config.yaml
hidden_size: 64
norm_eps: 1e-05
qk_norm: false
init_std_down: 0.014
weight_decay: 0.073
warmup_steps: 281
doc_mask: false
max_steps: 8924
Each number is 128 + 32 x the weight over the matrix's rms, rounded and kept within 0 to 255. Layers, rows and columns count from 0. Numbers have three digits each.

# layer 7 MLP up, 256x64, rms 0.135, rows 182-231, columns 0-63
104138115103122077093135104165145101084118132117121155165150119094123189131154119153157081134107156143170106117077109181076111113180147128104152184142152088130170104182083075138093157137091102
064162138141100083096146202163076162105150128142099126099165123138114131236133128053122184076185102085149161068090174153104183148151136124066131111134144114141163154106069108155087138133091081
103121071162088149100122134092044186113159148088121149122114161137151136159142116163128144147162111090106094130107102158135130157182178138094145164117162075193140115105148155160140104160054108
106055089096100111107150106077113107101069166053128141139105156158130114146142198137191102116130098082119125119110100163094147119097141113171134163172134126121112131144169087132179146166126228
108103177189126109098157092125126095159178161126168102108113112128102125204205112128148109097140127204150100121138138131133108109139199088119113136172141027151127177112129124083131106110075120
119118136149079136100046165172117093152064070105176150175217144119051077182110170148160159077122147158134156073165090140140170149143084048112171156133110119146131125085166126082112165089073127
166099168127100137119145163122090155115084145058164129038168106188073163140137124168165089110148108094122114142185153166151149111137117105130093118143158092156118134136132077105144135071150164
132141159182125083118133122081100146153097168102100179161129136184107141169124134145089104097081126133122121132147083160151092103143149089137149098148143122158179099154064129094091114205077032
132075190107159092067128131069070137076127065132144151102118116185087140142190143092118187089111110143134183098096173125072103177145099122086151202151203122088145128091136147125072143149164167
094152158134107146087134161126082136194095126071161127097128161166153114147119123133134101119141058138179141190123118156108148100119037139058086156171080058128173168124088104144165136092109130
142105138098114095163193114127081147120073103144137142080166200120091094156128149111127252092145122123147076149060102181104131097133202064104104141149161136131197143125091129108146100160153106
119063130143108130061107123103135110167149069162161103108101116112106162124169180113160201059124124117160186080164132139100134098126140091115190131151137157151169118100117140144090130127099146
113085062115119111139098095093097105172100114133206140133139147134106161110157160058169097079139187160125164104087151158143089127071199039073213121137174163167181124100092122144126099119142153
148114121106109126147128163184102091143068152145143132127106153137137074149159127134115124151134148164183154142136115161124110071105130126107153155160145112138162169093129149086107149126066064
117149152151063062130126129147121099139099088120159152145129093121109125142139179047113098135145156153154082157137162172097162118126131114106119154132074137146124145137125174121100103136127124
116115118082100083041145097116126135145089132109101185159097178161014110153179118148129123101120116162135149123134164127139151080082141149100125145142182140157141106167140181140183121123143080
121140206139085142077097120147111138133059056056048147157188177153110103196175167116140138123136077083168155130109075154100100090173110089120163104128125151100137174151164175140114058120120163
109184112142075127113110198127112128140118203131173113131142228131075129156141197061129145124161143123111099079074160083036123125148078096093169135134123099149110169173183134090131156114139130
099105118170098094090131116148133103105159096107153146140107233194098098144126195134082081165191090227091140074147149138125027146133128105072173100159183067094146149119124134085106148122129144
163127153139101166092117118104126116152156130089141123122192162188092140155109197160106109085060081146133169074131116112086085124206144059124103137142121148092150150068119136107143111155174104
135169110122080100142105119095118090128110172146145182174214141131085145114169139139155145171117122096161164117139168114121111123092115139070160123150109148151104150089094068125077109135124093
077141168144096108130097109119131126145145135106126166103113157124122093149138128116143141100044122146159064146117103166110142112153140114125121172138165053152162190130094165155117130179111149
111139093095079141117162127112133114143126114134131178097156125115124155115116117159142126095126093127145153123132170106140137138124131147135133156163112115075132136152128127127112087087090132
146138114147095116127111162117166115116099109104133122124118143120131120125159161153154176100125147140120083190123113092112090160128162081090138098113130142129165095155103162091119110125139151
098161115126104121079101130129094088099120152150134126126130150139156141126174127116163190092130115081096154120163122155106152085173174122132117123140169127125167110156071096156102126123118147
160083218114111115114124102119074074059157180080117129118115157147151135159156135166134139131071095136158127138169108140155128107199145161070163108186145082124100137115107124117118121132098155
079121128154115132106062183097139101087138131108149127158148134135058123139134152126094164186108085151158132156151126135091101117140107173153122143145155157150122105117124131142100109171117130
136126115084122131161103133146130091184119107104155157141163156177090141128088228079165064140111096139105161098140135076159144144146102170036141137164108081182125185129105125042085073141120148
168159168137112112090094156148108082101161110123174093143129155114172170136212143080143122111132119141157095126165119150131098093137123113140160139159143156172126073118100082098090077143128126
163194131163123088095147160157161180087105101068098117128136162161118148131091194075166144148103136171176141109096074108118117065117104129090141226162100091124165089116087170107131174111117117
133106152116076094159150163139115098101137122143118147127107172107082162153137123107130167161123145151174114062162108131152102099122139105081172129154148146185131118147162085090102072084156150
146148128095131085125130142130140164123136154070147156076167148095132115152170158124126067085134130101142087102061174169097111110155133080101185108150127099138160130197093151159110136159066066
129188125206149078118120129158127153122132150075148110079144142086119157159089165162146203133100025210166110123100137152117141140141125144111152167146067111104093165126092101072073117185099140
138105139088113166109059143124109120142111083097165164129156182133114079169127159097194125123167134140136140101066134141026063060160120105138182198137107176110154167176117089094132112180096170
115120058136103082139139161172065098101156132096151123092098152193099085147153162064102150092118154152128154087144162065133106155169080116099167127139179147162132156137163180088115064098169165
118099146195118060143120159148113144111096076048113100131132102124063172154111136125145200111112096153138152189149133123071146120150117097085143135119188120167127180157102077108122178112123154
084120129172111049072131162177120111124093144111171140148134102159076118184119118148132150141204102134150138154126137136144063188172117062074181100123146094156207181115046086152077079132167082
121094117167116079115124178079179103126082098140144162112186154173112138145176178110112132103143095131166118143098094163106042093174111163087121163134168078108131133185127063060134139051065124
177162122111103104169128117115113127054157097153160163101109121110108143136145168148168071119170114108122174095123127123117092105145145136049139174158152153108162180058105076117121127190100076
148207139131132047149123106151131168171148126074146111092133163117102140139150150095169169067103085218158099110094078154147127068142121081017116148151170099118170192201113104126122102137102161
086172139134122077078157126144115098169126149116129168126091131114131188121149168101131092141123093122153138126166086151164100113049171091090159169133158093124126183143098097162119147151170128
111131095102116131104059134106116084105165141120184142121119106081071109132130163139203128159159099202158100135121172117099125083174135146162166153163104128089120156123106131103118047208113144
141165100129103101154110186175126101052127100132107167124113100134089108203158140078111182123107114177122166133089123188121153167092134155120150128146134075175110134152094091086082103170105166
143091130120078097153136121117114086109071164115143132186135131115102169164131159147147120145106074090171141161131161158099125095112149146123171080113101093130227146096145136056114152106108135
136149169130135140134140140119152113161131127118139138134161112132107106168097178102147147135143132118133172153125096107094114125087136061075144105155158071095136154097151138123123119128082172
145177096086118135128100128097112131117152102110136115165150128101108151132157137114150152156130121144152167125141118133148121108162146143115140104120164093092155083121124105109152120116129161
174144102120150106134126157142135136113137132146095205109160141140094186097130153146092081109112150154148158113072094118109094119164232127105125148181116105121107175174103092120072097165061166
120117123165110132108103147044123098115159134156124129161114137130100142156139142176109065155160070154138063147158110140138096171163082142130122126153153121120181100152107131041064141072140144
136139176150118088133148116123103070169055156125118125133140191129128096130131150097146102058130139124114141152112113114126210099168116102124148090190147084100135142176161100132146176115069161
148127084129097145096099184182108098136160096109157134133167161057121117130137157176157102101098067164162117151129166159144160138109115131120124135171155102124140126142065079090127100098113157
# layer 7 MLP down (transposed), 256x64, rms 0.134, rows 182-231, columns 0-63
142104113159200122157122099060239143121150139186145143132129125105137135168130130099173122148129108135132184110134095136128129106107099150104113115068086130094065159116149147127113122095108149
081155139149123146145164222177082115104163123153075143137143106166139134145142139058040081131132176118187108051120114094185106130151202072203121097104116161148165123088105146159091080089132120
127150129135116134126148132101216112134112113169141120164139157126086154091145188163149122116122117115130181156168102118116125157099083149117068119060127167126096145126058095103110147117146130
128105097131095059053094111102164125164173078175076155194137103173089174166137139178104122088135110178125119114142135081168131148122148148120140143125126159080119128145140114087061138188124142
090106155118085139138119120081135158105162119116172160202179071156165153082154084147090148083128084183107097074141106127144106121200111127169153066145096091102117157086155094220123069201211113
182147146128192158185087106125133120156135114126154144098068175146129087113159130099059161120107105071143079152129137066202141090147081132093092114085120066187147151149136153134198090182110128
167102126145161149094095155160088165150132127172117162145147149098148150147066189135107121179064072091146159130153134120164153095083156165101161135041165067084065116166174142122077115119117112
103127094084091083128163085149132110072136123081085146166118129184128114116093187165109137125145143190115147108085161110151132136146113110156197105121176126135146110152188129055084168152122114
119125087132056112191104093122183153125145171113115118228151155131135126172168136133114082139136187092160045096165135105122104124111152074143124059131108131158146152149102074146138139140139108
117175141132176095072129108105173110173140109119157109084128094181181129125078157071176145203131133068134111091100147159129119122074083138141137153172097133126123100104128136128117167129130120
052180133088149217079145128141088143143107166140129134102180131080142142159113079135095095140111118131096087080093120120121194107105179117165101128102135161149152149157073155120158163055160176
110114113078178128120080138119050127156144082144120158159089145163164158126129158194112136160100152116102089131111144121178073137182154084183105150099123136076093095160103120133153106117130138
099165169139122059164185106141111188170124102040163142086116162050141144140068140202154158185133077111152110134124130086191129119127127179131131127149163061098058121067185141090100158098104133
148112127167170131170145078077140148126128103140125155165156127133125136103093161085112120104103114137145152145146123168108193138112157167146153109085133117153097046155125154082077036099159166
159126153079199165116122114118080137128105177097084127160109097103120135162106122118164142104095146112112093144156086149162118182128076122171120114176152110113155096150111088106135176127191092
137150140133145093211142099115141142118135116180101102097119172162117144105168112127130124163104147086133155114121164178152129079096118130118196111107104076159164106136170139101108043085127146
097054199097093147113166091184155123124117154112043098148097059185145118147151162161147128112131149193166106144099194144073121179119106128139040099132215112078169127150149108097116100048191128
160148071126128067081112105093136074130163114130143127082121034138088151153095135125215171119128131073120175139129174179163128151090140143178132106129173154157153106115109086150084206105082148
084079186144094147120121134096188149108119140116118137121161129054143144141186062136090075171097177177088130130165135063147120163112133087097099147146178171125147129094089176149147185113098109
143163136099185179132174185165109096116146142125122093130136065098101138103131144092120127080121154101162065160073093171102142158114130136142038176087101112154134097149158097135178213125128129
137096135099135185143163152153095185149131119166132076116108154090123132103117150109102072114111166177123136106065121123137138049178184130149111140138094091114084126152173128136125111171141120
094109107119122175136134115170097168096161136130110091130193073085151122075141067126135143131154106112130156160167114140152110147186126162075091155125155130085081100085169171146120166117151108
132093132109176121178104086112118123121134152058139097135093091123117126111109129161125127129134169115124130134169118167144138127106141111075141081151136119205152127116110170138162120151174103
127126150124161141123139129090197179121151127215119143142129111109157111117129022088115090148164142111118128138161102110114178111097139097170093130067144124114126134071117104166124155110144151
135072117151146152192112106125101149093172123086114102126118134113090116136137119128128089154093098120180084149123120123185115130127171107089137124168116137175134147114144128153154147093141121
127129075100170201056081065163151158105110156144088077152153084148172116151150073143180167153080056163112165096162103156116138186135104118145111090158156132167128155109167126146061103110113139
162099114098101124137116128149048120122113144078109138119100113169142118087118095153142133115125179121106165106089124118141178204121150097067156098196136125168124140134132109158156140100136132
082151120163124189131066136118149148163069169136078144092127127123165144083124057145135099144139167151101125164061074182078120132104117134192167151142196157114133144092092099112145180002111133
071070167121117159138149129138050137127129200100122140134124108093095086141131102162138116101157131115084103117102154130107121102162112068165161153153125179143166116161137102132163168115141160
129118116108114168095157139104134055125090152072137115145137105126118149114196104124134138124136156084158080144162170128131103117076090137139163101106165132098160197159099133156168114164150109
131100148118132124116134146144109158107122162175107091159139105134141096141098072152128102132144189083094162136117112176192129109098174147090143106099153162144079095179106077134075091162125165
108076084117142131118108119083164093116161110146133120127156108126116133180141089172124128137160093133146089094140178150128087181170121135139198126061135133106087132103178091138147135118114114
120161157103116143100112181182156116140128099184138123150205086108123146192098066093155136080198147127133101154156160130083131081189051125139085025122126118109078104170116115180157196104113126
138108161081157073050131106158161184128087146097102166110147194042077180097098153117159130133098153118103157148092103163112190136056124139159130137114255132128100114099078153083122105094169194
137174170128119106119096093054141169161152166147177154102146118058143162232085106148158108097118116114072172150114150202114122166151120146087070138120140110100088080121129098128113163161092125
133110120126133158141121105145139108117108186104142139143104132137073120040140078105128108142155192049124098174123151146128098123151161074157125131109108130171182130146119153126123113164173143
076163164142121192151142093074108110080097181142118143108188122121103082185099097134117097166074140098109141153178180138133111126104184105155059217143105186169102127017105148088120173141144068
152146128104151145126168146126255139111131106230120148144120098120192131093133151087134091111099185151185105175105092160116103114125108146133100162022112066104073105148160095124079153131113108
141161134099141120133096081170154138174120201140144103125135100101117119115086163077108170089113159146076128078128168100142093114145121131167075207144132216085143086142096127133111136155120127
089104102084118094130048174190183088090086221133136186149086063109108174132101070070145114093152220158123109185064155141129107129139137122199112142058195203095188126145096113148140170120026099
102100161149132183166128089133124100129126178139098117086135107078134120158130132128119125166110165096118065111127160140140132114099140152142202143119081122143172127105152143073171110117128128
099124078103150097113114126126064130150097104138146112118143098157159087122122144078143189078170112135164130102094078086123213153104076112189157127145104130166157069167186133178153116162156154
105122187114144187054152129136184142186133109151186162131109208107151091137075156120168123158109095113113079134140137114103110041146105114076125180127086182119073110110053157139150107112141128
128087132095150076185154139143138143152086144094047100161128135098114131134119184109133149100116144226099142095087135120109198136123085159181165107116156149112103071151143090130111161145141062
114148133091156102167111108122077112136163089072101114111114150114115111119105134104118139142111156098079108133124107132176167121100123199154122142139096212168132147163133157153107129126179120
131076099151158109163132129145091140110117171074163131123089144127140118124095100176106105109108149081054082152166139113125149166125104118095155129192109179178094155103104187159139082118185129
162145187118142175115129123118253111112081132167165122106104106103098129086091144105148124165124119114150082144127121148165178101156097189105122106108120119056152112128153159063135085150147122
136073161086165131143178175189178161131039123180100075106140123107136099109121141093178167133139138100164162118055131129090134095132109138094121131104123077163127105143170129159151113121143109
187146097125103148120093153119166103166153139137121133101137121125128088107119177129129112194128109114128074119192166093118162059135111152062137138110057133092165169124099140128139165142120135
109082176102143120142137125111104182156069142122151140129171109094142158098077129061157127148135124139061177126100106155140118166111132144079147145090161152109093096160131149135113160145171103